Weights of a small GPT-style language model, trained from scratch on English Wikipedia.
Size: width 320, 5 heads of 64 (1 for keys and values), MLP 1280 SwiGLU, 23.4M parameters.
Architecture: RMSNorm before each block, rotary positions, no biases in attention or MLP, untied embeddings.
Training: a variant of SOAP for these matrices, 371M tokens, 5660 steps.
Each number is 500 + 40 x the weight over the matrix's rms, rounded and kept within 0 to 999. Layers, rows and columns count from 0. Numbers have three digits each.

# layer 6 MLP gate, 1280x320, rms 0.146, rows 1093-1265, columns 80-159
526530484393448549459480513484523456527561516527577472467507537446550447536494546500476484539527520462467471485500546523423523519496480432473516430456430417528481462515533495500548427459528489476431512466410520476518549472436459534487449516
479406507517501480462524498534520471555480515490482555514497483452532545428498437466521481477525549522453536447474534469532584516516508556551593559492455533468483527530426514544610539498590502498489555458468527441454424515460508463475525478
488485504513481474506548489545525466530517458510442520516485531506521532409475510478462489489494514522528560510476486509500475542554490445492527478472482506543459496532501524518433494530447501416522516463428454492458492451514521459480526467
467479556481443462489543514469473451497551552567554507547402439501445520476463475487416469511575463547489478463541462530491465499519510580513506546548511517499544512475415496524473481553427510473501481508500549491437531549421522448496504503
390464514504463511509498511434482497584503491541455472493546452492502449483470445457537507527538577550519564487478507451432474525588464608483440588504562488495523477556474431473430486453490484548472464509528487536496550456443473547514450487
495466498471489551497467533574458517448501505545538501478504502531441461433541502533555535517511524465494481451536479564489480448487458491488585506469510461505518452413475404467483553489508507527557525471496497491485492447467451476516517531
630511561453484499436473548495486486460491556501521487423554517443449457467512599525486482509491470482500486471427485501449592476517437446462536487499480449526497496511499486583471418518448517522457574533591525480519517506538547475501479469
423610529522469553476437507503521469538517536504542557475493507460523530523504482579435468516497450522478490471455515505533473486586516533402480538540464453498521548501465426470490490508542545539587426506486522528501511508533530525510484471
497479533518505580527463486481508540523482503476484511468518469547478506474523516511509505494470488452487434465462566496577501495460553428596569504538507491412515444514448529480533508471465440533471520551505587470496483454482536496484405538
480516475515516515512476505532487453456486555535469470492579481507466451485497504543419493502506548547436496535436543411527517501531436460507532544516461512510434541479560485479497442522556509479400528463572467488588495506551507543547450436
471447505581494560465508452477493447486485503545443481509435432497494497470531491447494520507487508473468554444472466548536446466526513453473477536441519497507572485482565524513509437497534499478540506529434497530472469531557505471430411510
531486471512520509512441519422568482605568475515527512536493416499540505490477413478499527512549487547464659515502442567531553458591461457468508556507463566551513448524531497480540437496471418522536513502534568470545530569504482468487479468
443516518519497517492483488462553477469497557492443556406509472458466570499495457477481525516597484540427535525503529547520565532568442563535556517524449445517483482497571454521426475426458465498532534527514584463564461531497441494448530480
531453480455487559475515513548484414476474454439482541497540523480528456549489520493469440490488511450456493450555532491507557411501499506503513509442496456528531465461503485568441464483469549491536506474501498549485552458506504485515515474
490474482445494497490494457433480483496570428451569502542515505452532495509454487474487590557503498503447492526475493518498548461579532467489494479565455506458453452454500434428462482522527526517517479527552478516505561568478508543612461468
477435386521448565498511487553480435445470549494508501529518544447433475524506468502495520482450525538481545437519495430458529433589489577537450523416448526474480428523481437550502509493460517475509498534508497478500524482527466504502569482
512481507449492595578543608414449507419506469480436534456484446533496423411472504553482411454627498488505477484527512569472474478491513466452511456535496500530516459502466499427480501518512475518437461528590480471479499488492491587533515485
492432505472396471511549434608483443499494416577509529387519488579462505458516473509505545497527548513517504561500535432464440470506496492505476561423470510503513571520496495572436494563480440522562558502551433455428471437421471562431555570
526548480505499551470571467499458503544488459507469537512590531457550477511485471442476481576521524419472459498491517530532501517594462505535433414511520524548476606476522445546452464470529545518502447483525485507461484553596504462512468540
621448587505520517402480413554461470495504491534441539444510470420376519474442580527455517511533488505550531521461481518533471502527497480449510527517570485491537492615496541523483500537495585542503415484471452438569428528481484522565507562
476537517514425508410465488557458543486489577451507479424519507470450418458475485472521471480446530478518471479453470480476513498575525560540536560502476532554524472505529504541530516476508462487452550491512443516514488488539520445521523469
577489456502451566524486439550463446516564544438511418477438478532502498568491488468522471477498495441481506478500476546466481453536561572534547455555537514544467507460414534451483449450521451531470554488519480442462491474464492505481494449
490515520496534484501448503445433445565554500478430511493502496533493426430508489586474544556500515445450485485503508493548425538543485506484488467475523520512489470645476455481464452493506535534457418533501516445480514423483570473464519562
500458498437481487572542556496509449516478483405575587478469518484537540584482457545472489537502438483572543516499471470497505504514452557461530505491548476559483468491468457479519520476570461485441497554520421572469446498535578491488542504
513507462489592531532493518500443512528483524432447470461438489485448530471505531438490557489498493513525479539532475514498460502521499495526493475491509460487480550490470431544485539480470439555471451584420519493526519502517499489486468480
473540518549486509483548492518544552494494538551509486418474490481578511454551482446454522511549494482491547458510503583537501463535477506538496478507486582531454501500522501488535427527479551462521501539497415543522561467515505438514486550
517541509485477582518471501558475459407516514507515511441497478502477510531532489534480495372549487480537497550470441451483488440547405449469534504582556496522467468478506496521555564539504513524478526534493516490376517517549478532549484427
577492511529492494528521505522538511509449505478511442515497500523451506558533503528528458532504520529533512533480453488544486520529501537527404544423517546537494489467512567542453567479470461486543559448443513544520484430441515486554509509
522559487603505524480520491442518550554514560497494502513518539442479480501524577421500474554468533483495517477472457537543491472502490552530474512519480489484359541460454481458461537517538516457487516537487500459536460495485485475553479546
387487610465521525450483545486490545505524584539507479494582457474537530421472442521531476517530452415500557528461606582527583514474476428478561490483450467533513518578426476466489507538543580501515451522537463465558489518468516513483593463
474520463476586547483474550519534513541519435498478521545497540510476502526450546487520485470464488512479467445504452468523488474530448537585444541518476445503432468547443475607484487452519431525517580500507472550460424478505555474527464512
489491494510529516432489506484486522512505520499426400455487509419530475507474470430437438516523568467575483512488415502514499513567485580502488548515548530508524554500509537463525481512519453483504489488553518504575542545462527517497528508
508529500512550537483447489511467529509571493559550479481434412487484505526508523524507454535489497477463523600479522513463507496558459546508495530492493478450513573522477550556523476521518462533527442537454521439426470453483541470438465491
559400519480506530422489555533508494470492553535486455532500493479559524439576528553464469568485572506521526483532429543544502478513503477458545435481480520530512553519445415451540523497454501546553450418506582492529443540551497512505493507
581552547424523446504510446493481581506488542573509499559519493511493493408552488471432462455492503525497529498518470510458508486468539505497529509503582490476559600504512522475543512527466493412474416514486560485474499440431489498553537502
566535518497519534440458496438501480514508521540511495491478539455491542443574466454488501458438577452544437466517451470494492499505469493490471585426561511521520519556508449443507579508460507484562493524503508513418501451456550540499532448
482435556605539427499516455480525484532490505508486484562540552485564519570442432525509526471540617506436466541504546485495520463478455547473578527470498435530413520479485430457536456523546459482540517475499560486500538454464479468511507482
495522473457497518517512510553513451516563517525483514499489534501494453518498564519483448527536539515484481492484443523508499524510505476481473569481533477525526494444506559554535539546472570512563571467513436514568450519516484490549486554
462418534456468456517517453479436570510510522504484464553493535505525449567503522486427537449525520499556537516460469441519453427507502549545485503515462461587472499541515445535504480513497495538454500485405451428507441451562460468532584433
447513495484579508551501454467531520504463527450570519481494464479562487540471517490545555454514460497413472498450479558495491490451489525531489499497502511496517531561454546530534510466418576541522509468526483518510508450592434564536492523
542487473461498465429501548505516496552538490488474474497433589512471494443560558473465480547487588465510486520505485553553414519496468537522469549532465494482560550585501449551500554517544497550428496570496545583476483517484524416548459484
467448424427513539497566431511493453461452542526397519446485542440551465551526539525514486551529469500487533551475464451549473511540499520520450482520514569506483501503550458483457491519564505538493464530511463472491495503492523518535518466
436527456461503525481482498493496538488518530484508563541483528495470508487540449553512549584413466515554494494480469502455519486476461434492539575505435504483539513535506483420483474456513514540569465505528474514459588486488433529546545450
531492586456417505484503505482483544502466509504462506553463512529519515487418514547503430463570496506606527485536505569477441477482505491453528450481531510515484530473489486470509504527459497514429527529516445505487512467520488510478489496
497452465491500502487467482411529447535425509482486459410393565478485487584453479458432524567498536547536479491424507500572534455528507515536430504485448431485496557488493539456557468536446569510522518585497512469477508427466569512418511506
468396533552499530470548482422457561475493463478491493510428495517481477485581511379507517462510583435479442543472486523552463577536491469559522463546505469518422470514595472495473493477423512515472500453498459494466521461530515488497490462
456442478557491583421529494525534541554524506482476501493500538429465502543456514501494504475460452451512475510415482478463478578532455519471443516479526490534489551543504488471492601490488560498462453442492510519559502516540490530500467489
583540572478521531467488395500464523438505503429486469540544533478454563476484533467497453449489487535519428503433510499456514549497448584532449440489527486455435512538520488509512515436489531527511478558474525403411557422505521528509518494
474480450466433475446525488566497491487533369479424510509478513487572470495471407503527499592477561455631509544485512512535483502532519469507475532444568526433533533513488479487448576489487500455468552503509475465479467527533526503454544502
501493490498483491549504381489490502510474505483479505522527535427517462460465472474521488565516503477515437437486429533563510547567438499558460446475498497459524512576500551526539545516482462453478479501516434527475502576514650581541546422
448578513532444547600554493489522544481478513535560530581520486523554440539505471502510473560561485497466442563459492519515475477500477549500511456466484558549553552487505451494526509502484489538524568558521483500444473503496556498538456506
496538500510512515423625485450500514481503486553460549497574503423502444522570450453501536483547507512455465565489468497513525529605504485454472468384510477493464449496538431510477434599494480544482492439556589494467373476557428514505532582
440442556582512576484492490489543513493547407503480463528529569538519483436457481517430508539438516535559511540466486514469531491519519541488519514580549528548485569501507513468567526460478479468564435468504534502598467505480463499501539547
516493506478492564510495505501492447572474507509415579559557514572482560519495462477512502526474450453476490596532515438424486547487458400445521519487496466564543488562453500603482509565497508474500485460545525515473460507496467553470465484
544555526499481452559484434547463548512442544517435544552517507468414456511559630478548548499505471506500504461461472495489476439600470463553485509503441529501401534540483564473448567484450553495464499458497620527563475488518421479539532464
508485472475369511502561549505446524423449535501469519461461476448545508542412502498559512537538501507512572484562531465566484507506543496569518477469535414590454519431515521480503437549486468465503424506489478493567512561499569494434511470
577505537515510550462479499545512484513487463499459466474438559523577529531511486496520488481517470540530461456505447584503470521474510508502549439504475535450484517486547505472412511427515535555505490520507459534508553489429555480473443539
502508514483419596480450548560468535509523536464521537433473503595497452502514446490527527528561468537530482484571484459568545436510524464535520495544452538519548529525457520522483521484548552456464504526478455502534485470510461432403428444
513477524487549524547551462531494501488491521393496498503515600532488540515482537441479441445486533375470526577522503517505517409532512529452579527438528489546487483505590473522532533523569458473447458537484503454434464499508446503500484455
537551610509528487461491460456465517487428490475405412512463535496454518497476506535395493602464557503513431531533498530507501581527452431591435576447468492529516470522514443463553522479479481496516552507502489541455469473504528505453448503
567497557499479584478511512441495469432478472480520450511507438525506532422534476487503428495499450447498509500456476454515546519523472483458502535488540515536441510567520537508476447484535564443496510504445516573525464472578478537590446446
561542480531483575508531451452468532490586446448497512493497449409487503458501447511460485468423419537449450557475547501470572494511392488503485562501512462515559482474482450551493509502490531446465399534447549464529504489519507517501516470
421541523514420443518505517522474536547433535489555469517518465439560541444490516506529499493544428508452497523479475501457506506580434487492521501540450453468467523491515471534544511526540588491512493570481550459547493488507448505526476563
461532525553483581534484452512478491525463479501464485486552445541508558505459459483513547551467527495498427496530498500441513515510591475600509547462474462548536478520500489447479450534514485504484465464467527548482464513472436417528502493
446420523531502532427474504481478484502491520550456558464538526465535505478508566457493485477496481440457471499412477437498506456490485482517410443586521474493438450500473473499460505522573522510462548437486531497473422508451513503538430481
524506586496514538515397470423514464466558477495554530505528521524469468438574580487485537526494475487485517539522537462531469509530550470524463470502437537508437479531573409472419502503534459456505507467513499491423510474527443465496513416
525467563456467508521494429547486529478578506475524480451527488553521568520603502475554510440540537543499556474494479539483530477507519479401488465477520476429492472494567543524521446427556559541450560467440478490530453459550490556544517545
480598504419528454494457467483473538498517454525438496417521490508497438506509454549578476504546512524528556473542441489511479492529496522540465522486474523512556550499510499456489486449478434482445546511567493491473584510517510508487527492
488456510491486558490496442610409448558465515499516459529534442608562512470478482484475534535519489417481512500479439495486506474475493470534457458542504487504424494530485517534518529524454503559504573547493390455566520527582521499525500427
485444469538468548469552520431526495394468594497469512515496492566509436536521514507529556573469472487526597535529521513508543525566466527536517465555453460521479493517500527524518523476562523533480503593523508479481460488558508437506452525
494470497490489517452599524540466532514485603454519439530492412542506517583497538471534504606568506472496487494522453562434539498521498473452493532524465534522401502509485525479496515488521505528529472488488521475447527535559505432493487457
478515577558455560477425511477474556473560476511518504521445583540532531567424517502500443512454515481501529466477504543517568503491461501557493553581476511516508530574529498580523563499504483545469559542487453524429483488453525548448586472
458534596464417478476481454517548565569529429558464538446574435452498551438555442472584477504562485535540490545515503500551488447546575473472554426541516509471420592546484434520459593556498484509530477476518501488529557468533451512428483520
476492411492430519445489541487456478536462459526511533542518576502580496492413524565504450493459439491532523534505489520480471451513449492474620415390498463441505502490541474506526459572467426477483490441445515526472537502575529499465532458
493498529477515442440470451462531545513574415463483472530490549527474471551459494427505479510435574453499477484521534500467472571532536499517519491545522511548470475486486471534477512513463498455585489487496533462525567478480514574509560422
516560551459540449418445593481499434598523526577486470523587511465527474433500533437515543517584482582575494448448551404591489534466472489496469543453497516531458538542476530470422425451416507479530531478460538471398549427470535460448543558
529527502487524555479476513499522542465463504516503445532451471522439360584480500472426418511470467491560468526496462551425497521555476531459529447529480549559435570559450537500468510460419504494464480509447491484461509459468464434515494487
471583556457444508480476557489436504497499481510530485588448494499490550481483466533545462520492511486517461469499571550553527529528482519494499487490589484513475554498519464475440519468510462410552528499405463452523492531462476502483489486
550420534511471519444502509576392525524570610491485488513495546419494469535501439494490498502439497499549386504471534534572472525500478448493447484472481506439568480461536524495465482518507453470542439550506486478524461499521512483460563529
520474563487546487500554478536540568526582556474565425532472467565543527537457488489525560456488460510536508463484513560442448499577518491463454518510459593520520512465517485540387463581455511543498542458521542500568570461507497484474539481
507493471518452545506452530518498500454506427478496446452535475513503542484469495486423462497583512488543479502496527484507516447590535496506529534437623570503508487505501424501466578534497535487453572498459494595482515495495442418516467492
565483489527508506463528500512441502500479560492487465513557464498509534498590532415491511559502443497570474505455499544488516540529484497506507556499426516508507471552543500551524483523547508488485560590548481446513499526451550557550463470
465451467504512501501533537469449598506534476495516535478513465495498474436454522481512534477424543472511471449547438482483537480587441418519562496519554478513449432495438564572485524450471513500525431597482446482472568483438489473434561486
509491491442422504451534561465541497536512494562461491395530550474592521528512496460513511526513511479435513492470483527448535534479524444557497480499439519547488532565483582603570509565458460471574472497573489462488470506537482462486529502
540397529603542581514502475492526564546480465529508452461503489472558523541479554458492465557497455443441537497486506592406503541541425540453490499496484515483506497524485537491483464508473447517493527505485505446497463458506515579491485556
515487506492485502490596490512490450511509497422517438528496545521613540499497546489476554528479542555485525449477554512456539508519419522510530437531536499539493486502505453441424494547524512528530549429483498498568493433462551566526449518
549446502554513560501545497566488473532469419606544548437465463461497510510438474475503477435532513496500520476484399549556492457509462519514492484493512494516555421551509551528479520444482492544522435526538486564476513427481452473580414407
527533492473471481532513527464494468496481514496466516502484500526527480442505466481437494481542513496503511493513458539510470514515559501520505437533452483504497474520525512491542548473490506535410497476521571532481477470547545564516528491
479454546433515499441474505464564451522472502479439489440460488540542456460556522457487600604405514521479468547533472578482507495543556512508519559581509514550500486498522546510472537466510434530503499531540503498517458492589489481417500486
521511535440438418478501498557478549484546469565450633466492524450518521474509490538502515552501481488502500494553458512470552409425494461453460409585543470508558449475506479514546427538495532473507403505574535462453541470580510517467582443
493442495484487496497502446485492450592531480477518482507437439537430469533515458526464533519558583438479482512480505489527603528512522533484507485452558492482563553453427530478440479523542469556442495564503432545470495483529518437554517432
480493476522438470506481431513598526457556535543469535511469534480487451481401525529490383505520490516402496499506385499515542492530480443515503481451464446486546538555535518483470546483574454464544478510567407499493562473552525503506531482
569507538501439522498561527498497474516491491430511545508482514449539467399546532441476499521502528478521503439583418491499536505519554499519474536430478534435482492518501509509491509444457496503540596498500495542451502475526457523493516441
513501494463532535487423538536452549461484533492467466487497464500479501435505542499467439490467495481490511517530491515530438478500469444555442487453519494541456482544518544510450544511472521496480475527467508438425508535503542576439488475
496507582578543509395549483535525535519550371471438497481516494520545486508416513528525442509457476459507520498538504555404504491521538508519524444508460508523518513548465505469508500459510548472517486488532469435422473503466487472540512485
492495521512540470538500488443535559467491458542469526535452541528467521489487487519439520548480410485509501516529462544448546509562474540544465500518492564543558470458447528429514464504535550461428475493465549517519517500478438488579488545
527515531521484473473513502488511489514471480461531488510477503476556490508452506474435487467559529549492537439495468546551518491501497470549470474498481482554447503483439493483390452410535529567595451534466436549471541487548428504457521538
489472446631475579513468504475518504449595479480553504420482483537446499510540455546457469459484526502460491514504502451534522495526497554548487508514481461493458475496538428427493504460527493461494492457501507470486476508490512550503473392
468510450456492471485475407533507511564469477506584506462534487510451585490514557533449461496518528498514487480508449497515520530533519508561492525458529489477527494474456543551384600539484488494557454473489496522517525489481516509508419461
484447474535531531515463502542431575557522473473516538456465478431461569487504505518511547468497516428500529518465440531582528436548572536495450540587510437555489506554481534477479507565484450576473466458504576482538446429469546473491500439
462518510443545551489468454472406446426523545503482471484528484516474525549466477444486501569482401510576513495523450556514507472533524516491528536534533546470506460519477499516473448431552462547544461457456442639493518493495547532491455556
439509516478489507454432449492473527480545444481437430537517466586489509472482591462446508557538493558471493526463448484455484437529516498519506521513409489510555444541519515518448581469499557574482448490540520480563501549524445453533538515
506525497507492542431490489450489472409504537473481424544513472511485451454552547529497574487462465461421468514531478508560526459557471494426570455489563446416500470424533419465532510459434532485516560481521551485496565470477541436465476461
506475512506511544538535478534433535510490526504479512477449534545545485526509513544465481448478491543532503467490533500488519489487529501483530518518479517551429582496471501443517493514530499476451605525424539545514564478441538417543470431
427528486563553504475514437476513568547531539470454579464501524416496541488505426525513542462516496504503454497508447557502532470476489428552523507539442458428502493493481537470537516578546496525509441483490453510510529552462436498428562553
465449542492515503410567519482496579550494463479492555518516566471455542531489531509475489489543532531568485528500456512560491420544522537487468580453438511564540469593430599473513506571489476488496539518532534466497446497407529473527475498
449517506450469470438520440453471471468486551490530567457499484504495509401501510515486438478468523503473552475527459559527459528493433510480511515577586439458512504534550556529523568467506575485435448513500552549535564515450431498532543526
545540529456436544473518518476494575508540443511549578410566490500534394489494602498451512436496560476474482545502468553470521507522440471496533436595578518394477559508505426505377448505511530490484504507500493475561498501456475522515515534
490473497532538498516494523559537482493428614435469508509535490514546478380562472537479549568413484516541465379479551572471492524509534545533510488480531486530539536471460529436470426493442448490484505498494526495488464473492531561495487447
503521469472455488498471417593455493490468561501556509492500466544502421456469440527552499527519458623521596500469499512511549451542517576502582496492550443461522521428447506509446479502436525475566520447539536486504476533528481526466431472
382440522468547488487523523535481575491542521522468596559526496479496590452486449485460549466518502529531546521455480482527501554521509500515489534506476524465491434462437452562519472397503563443479479438501464488530461480486521442524431478
525550529456556516500560499514449482510466510577526530520552503516527438569444555511451550493480567472430432460496463489548462496495534458518496492539542519529496444521532493521476531502450464498486422518521525475509523446458482458545481592
610432489485538541481603473488526491485450505419549502469495505500479563536540469479474509496393566533554566521445488465515493474498412508478512542474449534566561510534485480506529511463490531518528511493477500424460546512472489479523500479
524495553516518439476519538502459477522529471509485542537557507507479493467532508484567561426457472486447443466488467492560483561586473467516539530533524439560485556505485552486528558555542495547507511538504511510485487459512463491489419510
446522500509517470547529425470466481437510495464563559476511555527460554409558536437509501572489477521512548495500509516493472506524533569512546521457536573510469487423479518456535565531454507487487503562501481426449473479527468480434448575
538512507510487537521500488516529456431513489427517516503509432510469537484512451513483516532569502552378475476554521527531542397548517552453463540555536542518410444481439588377511485539544463447525530503501416405493466496516541481521413410
467431464531536472461586527458501536446480455467441465494472511447461566471465596526467463526551545461470497536486458523521565452492452448488497498528497546501524506454478518500449494554539491527529431509537424494514512495463454486535467457
467522502450498469411489525449513508580460578461473569536457538460458502429504426563512514463472449522468475502527502460585515433514511499466591515483508556477469421587523502498490499511557479481537547544543449533495496447544507492497533486
462480459482448519466552401479446523523551412466464457497389459542497471434467539462487505483522486487545572562488504539490420473480559564530551439476509451548476439537499498449485529521472495558503544528516468520435542445435509628499490495
460502515528469397442488486440453476537503506471476494471500474542515579497590524518492489447518456555434501464497514500497533447504476536459464441465527488408498477445525487475520469447443493536505500442481474493463528456465531460456532528
581550490463501533423553504459515490524487468469511513500507522489500464477563552544576500450577531559538486505437490510471481469487466536509519496489489493502619521469547508554535428505466520542508480523485513497471493463494450608497501565
542487577544480511549531433529510487540414512437519486472485410468525469451513491488484481553507469503565501557568391469425488454545469479517578516471508504463502488538505483540476458608509422478569488530557487500481513488451467463516438461
516472506513424492453514485497495474467454542552509524483531500453511527515432521470450544489503530527521472450464475418523509478516518547420460496509478480488470429497524517478503491500538484468495546493487549464505517540473574473494466498
546507509459496558471416525622540558512514451513464582511412475515474557438453486435526472469480413456510502431543429424558520506503560485479551539452470581542517510644448487487493452589487423398479522588461502468506476519518450507504486517
498509583466466510516510497429533518490498525455506529566513502475522507470437451476473532497499449473527425459437515469552503464552433385436563399452550452507511555450532534524591517511476560438453545511524564504521496496515483474483552588
518443507473427525441496555507487540420439470464515473502469504528508426415501541513446490528472411453531467559513538519524471490560524519507481501538490479555493467514501468457513460479496587542508470475508524484466521572556489431503430513
487510458388473474476458453427466502471559512567520487468420462485506431470494524506527507523507579470543467532473464540529503449517500523513528575547486521547530487456581546528430482410509548524511520472531478495564474461524507475582470525
430503500492463528517520597474553441572515563462579498447473471546446501467564506479516478471496489475543538557463516502485454420502477459528472503522511510535634522563517546457502565477484477542489500544491494509574423436503517482554594520
430507489500510484421492486530546512498454493489455483515475503520440486548496446538527470476502483518487441557472428528556534438519461480516489458443559502503511523480412533501498518449480435484509496541521493465493548556526457566572573496
516531536528526497477503470461538473486501479539517443504461514506493482497485508497545490519501531472476474467539427526524462463444459502497510506500490480471488472534550507551551521477507495581509516612523534519382580530518541467480505416
589514558519503517423411555507492531563497550559518533477589465470471564461523539529460523499518504490444411507499459502475422514531510535477526508519581524536467498541545523586473492471480428504522481471439549499437529504478527518446530492
497536528429505514472523543436543540515468479465391515500426500533536442513539458560527535483487477536511535489499474542486442455493565509446486509498549496449488501494450480467423476501529519429546469501540447538515495487470475442493502422
447523490489487556463511454517476471488445526530506465483422505483470475546575532554478520524518498468514463351547500453517541401430463544484503569523528578498468465506464542451469500553512494527564597464463438528495567442506505525494525523
542500492510476460434478448508513549496534499576510550427589456469557484423473462549474519555500515442495463557543514408597540491517478485498498536540521484489528463545497546550485494559488510521519456501577543472470472499501464535501489413
495517557484483490468508497433522489488519540546479485517488481439497495485511519549536501476558485522583580500459466511520499500532443497453559555494549498549489484496443456537517526483623546539489492520483559535490531468509487492441437464
460516498499400475469550462519446457551506458492460512463477440470443572570533507463442484488502493496468517514523489431520491468476479536550462495492430548501535453639594555480513498554491533474474525477470448490496526518541533493498493504
496531585457541474493451514527523531486455557438490524444529431472484500527453539554478431531500517468453498465440468533437525472521468419479547523507477539530505561514432446542480473568502409493546498478545520473546526495532531548453596543
459528493533490552469499563475505490475526534504529515529473505563501512530556543456543436538430448531509516534498529445513484463532570550561493493462478521559450516516482541468504472492437490534486513456503502489529504566453555492522554503
480480492533538501480510459455529427493508460526539520465418500502485511490453476542465461507576496580542577426506479535530465534507445489438466513427497476488423470549496501546544517460512555502499487497507505482468477494469501496444460490
457465536606536536566547558531515516467482483507480510431496475462493441448461465555543501435474496509495520543513492503510517458520539506475493454536574484504491476475483507508412434559526509453518569519526454462448542560528534480492487471
513560493474457481529506470523410533401387512462491508488505446551498570516548540475519441482497489564465432470513534484528532479508474486531402494517579484457467543537499480457483468449500501528527521459536546525497482420532542491560489524
553404535485507453529536488488522495499538539465464524466432567475561485587501452478507444495561452495544466544448523482449435496667484481544470466500498471545491484504510494503415446512487531549504419487543463504444563390471464534453570466
495521504449507497487532536472506524452551446490450493505513458513567503476487491504496497470505527526458508488512443450473420444576531527488540533533498487519508514557524480532518539462565553440497468498460508512570513535532529485515511499
466510605515478554499525528501426446463573437528470439513533516534526433495448520484486492471482433527446501482503475573520450496496453536485539440435483525552508449385476572478468458502453456488507509525503434572450514515489468427540394492
442489550483430457456488414504551486561510456544532450498451483501576520482517570420485477523436524520511536499478475485541503440478504471534531497419475523507501514552479513490512460542491528532499532505539486570480499440525485483510449615
514528558514505537526523476481513494506530531498550568442519490503486484491433474463543527469549503412480558517514421567525439543560463547498509532493474420432499449584563549428505551448534548433476480472485408426456446498462507468485431560
542509514483474485479553534554408584454493506464472544515625594496467503504496549491513445559526437550538556466482471525513518516576489502444499540511527478560579498482511449615435464556478528508454502459554488505452478479441400458528495447
491572504445522489505531489435504460536533474458511484566486549474515465487557454543463464435499489467510527481490441470459506516569502519458508573552468564535497472547559463421396594530539487548584513511498452486469497553512524518440507462
490461551480498556505514497516405445451541489413479522467525513483412526466532537484475474511512480502510514549469504526482502509509576450413467506474480457497466487464566590507482505491495452497498555569455502460558433548526518424497441517
426505460424461541449505530462504550463508490442458503547476469478469516523461533497493493534455454507519519517554450470558478478540493480462490489502499542437495528482525461506531508538490573491513516504460524504531439498439540560540564467
530535485549450509503484502409545549485500447453524535407487491499562393527461481474530484498527476504489476573448453521504510500549486447464537490499523499446563527526539470530427493548497440460547528509527590497548462558472526493541563467
475517456459502583461493463525460496519521495517469466474469579534478519492518456492458503559529490502579518443481484540514470503522481546435509491428463352545551465508462527520469486503531522501545509497470542525516469460451544450413468447
455547505523479516556503483454475451453509453552390425537490480524530537473526475598465514487541495508450505453502573484485484618527498500502505500555427485489398523433486496504494443467582532516563522512472562462448499470473472500448525469
514528560485561512498449545449507561479508537455527544478503451475544523425540506507451517495457545533507486463483522504528490442533475465514561470524572534405472493518410449447504518431482551480504469507497498437440524490548464443513484459
520525550470531539506551543558515491457500547521444512487468503455554498463576560475479564541480436546516526515517553533546474474489437512485493471487563489555513432444498499519577528533406577492537443477415477506513467414519489491477515472
478437473535464537498496513451482462577481475535563501497576482480426531503567535492481497563501490450460514518465549517436537523509503512481527587496418550472525496538529558502500463483477490465602450474436504493450556499476564533492485492
515478486495430527514565534534502475488544515469447511491499433568539593514466541503482534504509455479496473568534478443514491516489515577509541521445500509550488492515512500513484449583526499519549541521581484411468582455508483531474508388
460463579474509454505475514548534491486487517469523484509487491483495520477512428561418529490509466499426480519473488434539436528488480494530536523488514533525464558534573539487440507452446487489529425458458492505488497466488484582565545464
444542464432556564467577503504500503533511495454425508488471490567488523495480531490489433531482527507550477428532471520460495522493509490522466533419469454537540532469415528439574475484494506515489539606463538460531458461546475563479520538
543511529495407552450483466491533462527551528499462550514512463433510488528412523513527585397512497529423500499571536487499478413497466476488482487525472463484521489598544473537504510500472465436545486479439506518468552390562487522556561485
537508587464455517471507476484496532464515466542582493489532500514467462541535524440484466459451538531545519495511479482478520560523424508455468567586553543511481499471507435536536548477478532459529485565523473470528445444553476514517540495
499501522527519541465553500554536575514519498486510542490464507512563503440513511530453465522544444498485480445564537530510539541504498544480505525488531532535530536437582523499519442490500546474521468476569531543501561496492533475523521397
504471512484430564489502542509503492467444484471447433480508511501445500500503492501576418533474548455465489522466450484504519505497494494478479506485504451396536447487477515550505557609476489471500519562513563536413509508537538546458536524
474515512510527582507523434501454468497519460519430494496370524535528499441478527553512481553529510442515512450498532494556457465496482540520464568422501500510530499495380470479434487548440464482560499430511480475549520422454450493509472509
488490581489526447497440591517446537500531492457533409475434456519525554460484486484470470535552565516551504492471536487521536491485524531492492542492473520461495500558532533503485512519516469446464534510550414517448536504471566556484534383
442524500471465535483538451470545531544475450524453445433529476457469527430425496500504490530456542543480496474528444462542474463530515551454512555407555464482507499543513414521511408483453529434431476554471455457498451451501568520465454450
554577513485501447419469469557498517536529581524505558482528522444591498433477540465444530501537510568486474481473507500492416488522391549439503467446471562588482548565492530558442415511528546544496530422484483448466437474468618500441529502
524474514504514506536512437429480501462530553455500490529529494409439516454502502489550479519563533512475509445542493533442572520474558481572427483508514489538562529544464525490518523475502483525506407533542517495473482563478513468461451400
471488492437436457490506495539535511568513556489467445447457475445444444503540445457443564546534527547479487516447483503503469495541482503526490541525439576558426520492510503548483443544524536523568498517464549480534495481501458491515561517
426495486470483552484512509477452535525550562440440516434392460463547479482529564475408514549498511538512455507509533482434471461427443600473495502489474485503556559561501553520531429566521511566474488465476436496472498475534471505419523471
442495530519488444509541504497505483509596569476527525558541509503461532485480456575537492480469412486447518514493512447527525493490472447472395503521563504532510525524465464490511529573451470432498516518562463536566491485518522521476508445
432487450584481512519534505433494369480515522458475582488500555486480489543486558488462451442461484525583500500481557550503462533485507486564431454419552538549565430499514493553483435403493533526534518464489595534473578514456467443507585499
508565491455502538464465482529461517475551561490423428563585546523524548483470554510443488520486490504491518481467445495494476546522437512536512518451534504557496498486462484535490599529471455481536535551503551476425509486541504488519509493